Weights of a small GPT-style language model, trained from scratch on English Wikipedia.
Size: 12 layers, vocabulary 4098.
Architecture: LayerNorm before each block, biases, ALiBi.
Training: a variant of SOAP for these matrices, 155M tokens.
Each number is 50 + 12 x the weight over the matrix's rms, rounded and kept within 0 to 99. Layers, rows and columns count from 0.

# down: layer 8 MLP down (transposed), 640x160, rms 0.151, rows 392-401, columns 0-159
# up: layer 8 MLP up, 640x160, rms 0.136, rows 393-402, columns 0-159
down392:60 32 59 42 44 75 40 58 25 70 51 78 43 69 30 87 67 36 52 47 49 63 48 42 36 26 42 59 40 44 49 40 59 39 41 57 56 60 56 16 56 47 70 38 63 40 48 47 34 42 56 39 57 27 52 34 28 56 73 43 54 61 45 49 59 45 20 69 50 38 39 57 72 63 57 36 50 24 41 50 56 74 66 49 19 57 74 24 74 34 48 58 47 45 36 54 62 40 44 39 55 36 51 31 64 60 42 19 53 46 53 42 68 20 49 52 55 53 38 32 54 37 30 75 38 64 53 48 24 59 70 58 47 46 62 43 48 40 33 45 34 52 39 58 64 49 31 43 47 48 35 48 47 49 48 59 65 69 59 57
up393:50 27 62 45 52 43 65 48 37 41 49 47 22 54 75 71 69 70 44 49 35 38 52 53 67 35 50 59 66 25 38 51 50 60 31 66 53 41 48 35 50 61 31 73 57 54 58 50 40 42 55 67 43 81 51 60 44 59 47 59 28 60 54 41 42 63 44 65 47 41 48 56 34 47 66 57 60 66 45 39 53 55 46 27 63 28 64 48 45 49 42 54 32 36 49 48 57 71 60 38 38 52 45 50 52 59 49 61 52 42 39 52 69 53 53 48 52 56 55 35 65 33 61 57 50 43 44 65 60 64 53 39 57 30 57 72 48 27 46 44 67 52 38 35 57 55 48 43 34 52 52 40 43 35 70 58 61 37 63 39
down393:47 45 54 58 62 15 28 31 31 37 54 45 43 48 63 70 55 59 53 67 44 48 73 55 35 42 36 49 76 35 34 57 51 36 40 56 48 42 63 54 55 33 32 65 21 47 50 53 45 47 45 69 74 40 52 47 63 63 77 56 33 27 57 58 62 52 58 60 31 66 32 39 45 39 67 51 74 56 80 34 44 60 43 49 57 54 63 48 58 67 48 64 45 48 48 40 33 36 48 42 64 65 54 58 56 64 46 36 44 58 54 50 42 45 50 48 65 50 38 46 59 50 54 39 35 62 47 74 31 48 48 48 70 56 45 60 55 72 35 47 38 27 44 66 62 35 52 79 21 45 52 52 54 50 62 72 62 34 26 56
up394:35 55 38 42 43 51 63 45 67 28 39 46 56 38 61 29 49 49 70 57 73 54 60 45 36 41 69 78 69 68 55 38 41 68 49 56 31 50 46 50 43 59 52 54 59 76 52 51 63 65 68 58 48 65 54 51 50 65 42 45 45 50 61 43 52 56 38 58 59 55 29 36 57 47 44 51 32 61 65 55 73 65 29 47 53 56 54 75 44 30 42 76 46 60 54 47 57 56 54 45 38 58 57 54 59 71 24 64 49 46 29 28 57 56 36 43 59 52 48 33 48 27 48 65 32 36 21 39 57 42 53 58 35 61 60 67 67 48 42 41 47 36 46 47 53 55 17 48 64 67 57 47 47 52 40 46 56 58 28 43
down394:55 64 55 53 74 51 64 31 58 50 32 58 63 51 71 62 18 44 57 23 62 90 38 69 53 57 70 66 48 67 44 59 55 60 62 54 53 46 36 65 47 45 57 51 43 47 59 34 48 48 43 54 48 44 43 43 43 30 29 44 42 46 40 63 54 64 35 42 56 58 48 52 56 65 59 62 43 47 42 76 59 33 49 49 57 52 43 39 32 45 38 55 26 68 55 56 56 59 44 76 24 49 52 47 21 55 40 36 53 34 69 51 61 45 38 28 56 38 32 58 31 49 49 45 51 42 55 57 68 52 44 50 65 53 39 56 31 41 49 38 66 39 40 44 49 35 46 70 60 36 42 47 56 17 39 38 32 74 31 53
up395:69 48 55 43 57 41 32 55 60 46 47 53 57 50 58 53 63 60 57 55 39 39 47 39 48 51 43 50 41 37 68 51 30 44 55 36 67 28 70 49 67 43 56 40 46 53 54 58 74 55 73 37 55 53 59 44 53 43 77 37 40 44 55 51 51 66 51 34 59 48 64 46 46 50 40 61 61 72 68 52 58 52 52 60 50 42 43 48 52 29 48 46 33 47 52 61 35 62 49 66 48 61 49 55 46 40 29 47 61 68 50 61 52 31 26 41 36 69 43 33 39 56 51 61 49 55 57 33 51 61 52 49 28 42 48 52 32 46 51 55 72 44 92 63 37 40 66 31 50 48 51 42 41 53 64 41 37 69 47 57
down395:39 56 52 31 30 67 53 61 44 46 33 48 43 52 46 58 78 52 56 50 64 49 23 52 45 40 40 37 64 33 40 64 65 52 40 71 45 62 42 59 54 39 52 53 56 43 71 73 47 41 20 32 43 51 77 30 66 56 56 30 56 42 28 58 50 59 47 38 47 58 54 36 67 39 63 39 38 57 63 65 44 38 49 50 63 56 47 45 52 67 41 42 63 43 68 41 53 47 67 30 52 52 46 59 61 48 80 45 57 48 39 43 61 61 23 43 41 22 57 37 20 63 50 57 50 37 50 60 66 40 28 57 36 50 63 42 56 59 56 44 42 70 59 66 73 50 39 46 43 37 31 60 53 49 48 59 39 45 52 64
up396:35 53 47 46 37 48 55 68 50 54 50 56 51 55 53 39 57 46 54 58 38 69 53 40 48 38 50 27 39 55 54 42 19 67 35 46 65 80 53 47 48 52 48 43 48 62 69 56 49 53 68 54 46 52 24 31 44 51 75 60 39 64 34 54 57 51 44 50 55 43 70 66 69 72 45 40 55 35 50 49 38 51 45 63 40 51 38 48 49 58 42 61 30 51 59 45 45 45 73 72 13 34 53 52 46 74 47 52 60 56 49 48 51 63 55 51 44 54 42 49 56 21 47 53 53 56 71 43 74 50 27 44 39 43 48 52 36 44 47 46 57 46 62 44 46 65 46 66 37 49 53 61 64 74 37 57 50 51 53 44
down396:25 57 55 72 42 44 52 27 55 38 62 45 49 58 56 40 62 55 42 50 46 52 56 40 49 31 54 54 52 41 62 39 45 59 47 70 46 46 36 56 36 43 38 39 70 68 34 41 60 63 40 53 47 67 51 41 43 50 44 48 39 54 45 48 63 53 59 52 54 58 43 58 52 71 52 52 41 61 48 53 59 27 63 61 34 65 47 24 64 68 56 61 55 53 59 75 35 59 61 60 59 50 46 66 58 43 35 41 63 66 46 38 35 49 55 55 42 45 58 62 49 43 60 49 46 29 45 57 51 37 24 48 41 66 53 57 32 49 49 28 37 59 47 38 28 69 45 51 53 71 60 43 59 33 24 58 43 53 55 50
up397:59 65 61 28 53 44 45 39 50 66 52 47 46 40 50 42 42 52 48 21 54 46 56 50 52 36 47 61 29 58 50 75 38 31 59 44 39 40 43 27 83 59 46 66 58 42 49 52 77 64 34 58 44 64 41 58 67 44 47 42 41 58 48 50 57 38 43 40 57 64 59 44 65 16 58 32 44 49 44 60 60 74 64 41 70 43 44 55 51 69 44 49 60 45 54 64 22 42 43 55 64 46 47 40 30 53 47 53 48 52 56 61 44 52 45 60 64 49 56 44 45 60 34 63 45 58 45 38 36 47 64 50 67 55 64 46 47 42 64 66 47 72 47 23 55 43 44 48 43 38 74 45 48 57 36 70 53 62 75 37
down397:64 50 61 26 39 27 77 49 65 49 64 64 52 58 50 57 43 60 56 45 44 28 66 53 46 55 67 30 33 32 52 36 35 34 71 32 43 49 58 36 36 54 46 45 41 51 48 43 56 28 37 63 52 64 45 63 32 47 67 60 67 43 54 49 45 64 41 48 45 34 57 33 64 55 51 41 66 67 66 51 50 57 48 55 36 57 65 43 59 30 52 32 67 36 63 35 49 47 27 27 52 42 36 49 46 32 69 51 80 49 45 47 26 39 48 43 53 45 56 41 64 50 41 54 33 55 31 57 64 27 43 35 46 53 54 47 56 56 45 44 50 34 52 65 39 59 50 46 37 62 36 51 56 62 58 50 36 63 41 41
up398:45 64 41 51 50 58 53 69 36 22 33 50 23 64 53 43 53 35 69 45 41 46 55 41 60 33 68 60 46 50 43 60 49 68 49 46 68 60 47 66 40 62 65 68 43 54 68 52 33 53 56 47 46 71 78 44 49 42 42 61 52 43 36 34 53 36 53 46 40 53 55 49 43 62 51 52 59 37 45 29 55 51 45 54 53 51 65 48 45 58 55 48 72 68 51 55 32 46 61 28 43 29 45 57 63 72 57 63 52 43 48 35 70 56 47 53 42 46 55 58 55 44 47 36 51 44 47 62 58 72 64 48 50 53 48 55 64 60 46 69 34 37 56 58 47 31 56 61 23 56 37 29 45 51 51 31 74 41 41 47
down398:40 55 44 49 43 48 46 45 69 62 76 49 58 52 70 57 42 43 35 39 72 35 55 57 58 34 46 55 39 56 59 84 43 36 45 44 39 57 56 52 75 42 49 49 44 48 35 53 31 45 40 50 50 70 58 51 49 45 59 31 35 62 59 53 37 64 72 28 54 60 52 48 54 37 53 58 48 47 37 44 52 69 66 37 47 54 44 48 44 48 42 49 27 52 56 36 63 33 51 76 76 43 80 49 29 35 42 65 47 46 63 59 59 50 68 49 42 39 59 42 44 53 64 60 56 47 44 50 61 51 48 65 44 45 39 47 31 53 50 33 52 45 34 54 67 52 68 33 53 38 56 52 45 40 48 40 36 53 59 43
up399:37 38 45 57 61 63 63 70 55 51 43 57 54 50 56 60 45 44 81 59 64 30 53 44 42 31 66 56 59 22 51 53 63 24 48 46 55 51 31 52 37 67 56 33 35 57 43 47 53 51 60 48 52 33 55 49 46 45 52 45 73 53 59 67 39 55 50 47 57 54 51 47 49 46 66 81 51 44 60 28 53 47 51 52 63 51 68 42 54 67 30 34 46 55 54 57 50 53 53 41 52 49 47 21 45 40 46 53 49 43 01 58 58 58 68 43 60 62 50 44 39 73 53 53 47 60 65 59 49 59 59 30 62 40 52 60 44 58 55 60 30 75 42 61 42 54 67 58 52 52 51 44 40 72 56 49 42 48 18 49
down399:41 48 57 55 52 66 45 34 75 68 51 50 49 51 37 60 42 42 48 44 62 43 63 73 64 58 48 53 32 60 34 44 40 56 36 62 43 47 44 57 67 54 58 46 46 44 80 68 58 53 28 51 32 69 89 51 67 56 43 60 26 25 52 51 38 51 43 61 58 46 61 64 42 45 50 43 59 31 27 86 59 52 51 65 55 33 54 71 56 42 55 50 40 55 59 55 63 54 69 69 66 64 75 42 40 54 42 52 61 45 49 35 70 63 53 64 59 63 52 43 71 36 43 39 52 57 41 18 54 49 54 67 58 59 40 42 51 52 53 43 44 46 29 44 39 53 62 58 66 40 57 56 47 47 55 44 59 58 45 73
up400:46 51 59 41 55 49 54 72 73 59 73 49 45 55 44 45 54 47 64 47 38 74 28 48 46 49 53 66 43 41 40 47 31 47 60 35 60 51 50 58 40 49 36 47 64 55 57 58 60 59 65 30 51 40 57 34 57 43 48 45 47 49 29 67 54 31 55 48 55 40 61 46 52 41 59 37 24 49 26 56 71 36 30 59 63 55 39 81 41 56 51 44 38 56 47 48 39 63 47 54 45 68 60 54 57 53 55 65 62 39 38 42 55 34 42 39 62 42 31 59 48 54 35 52 72 60 53 67 47 62 36 45 32 53 61 52 58 55 52 52 42 51 54 67 56 34 44 58 42 53 45 64 48 31 41 36 71 49 59 20
down400:68 64 79 33 55 44 49 41 58 39 46 39 52 57 40 49 52 39 44 47 45 35 54 46 50 43 42 56 31 47 55 40 49 44 52 59 35 17 61 51 56 65 62 43 54 49 28 66 47 39 62 54 49 54 66 47 43 57 44 48 46 48 41 39 52 40 70 48 51 36 51 57 58 44 53 39 44 69 40 67 67 44 62 43 55 44 78 40 44 48 53 40 66 66 55 46 66 44 39 53 67 58 40 47 71 39 52 58 57 55 58 55 57 37 42 42 60 73 57 37 58 67 66 45 62 54 45 54 28 51 52 54 53 43 21 35 47 55 73 40 68 38 42 65 43 42 76 40 58 60 56 53 62 68 46 63 36 54 48 48
up401:40 24 51 48 45 72 63 49 37 41 38 60 34 67 58 50 63 45 59 64 29 52 62 66 47 50 37 23 62 58 39 71 32 39 40 47 52 40 40 43 39 49 44 49 58 36 39 48 67 52 60 67 54 72 46 45 47 68 44 53 67 59 62 42 48 40 44 38 36 52 64 45 85 53 57 43 49 36 35 46 53 57 42 55 66 60 41 50 33 61 58 47 48 48 56 48 54 56 72 52 58 49 48 28 42 39 48 53 68 44 60 69 49 49 44 36 16 57 52 66 42 61 70 44 46 31 58 37 63 38 51 60 68 36 52 48 54 47 42 81 50 40 60 50 49 52 49 61 56 62 30 43 44 69 43 62 47 48 25 39
down401:62 40 65 48 48 61 38 47 36 41 46 37 52 54 66 59 31 57 37 44 37 44 58 59 42 57 65 35 49 62 65 52 46 58 61 53 66 60 59 51 44 54 50 47 44 48 57 52 40 31 74 34 65 54 56 38 52 70 53 52 49 48 36 41 45 38 29 53 74 54 48 70 83 69 55 57 64 53 44 66 46 25 49 47 55 57 53 40 49 59 71 41 55 36 47 51 59 35 54 57 41 47 30 57 33 52 37 43 53 50 45 57 52 55 38 76 44 41 42 38 42 25 58 55 57 51 36 68 53 71 34 60 73 61 33 77 38 37 53 21 26 59 53 42 58 48 45 60 49 59 43 36 51 69 50 37 55 53 45 52
up402:45 70 37 28 54 44 51 32 34 24 38 49 42 29 36 48 38 55 46 31 47 61 52 60 49 55 36 53 62 63 74 42 61 38 53 76 28 39 34 44 61 45 26 35 46 37 54 29 47 56 61 57 33 42 65 62 65 60 43 55 54 45 59 61 42 42 63 44 55 69 43 50 43 60 53 48 40 27 60 71 44 46 53 40 52 40 52 64 61 60 50 51 47 45 53 46 66 76 43 35 52 34 64 61 51 41 56 39 42 45 52 46 42 40 60 63 41 69 49 64 45 66 32 51 35 51 40 35 70 46 31 67 46 32 37 47 47 77 39 57 55 60 62 54 45 41 74 58 38 40 87 26 37 56 46 55 53 63 42 47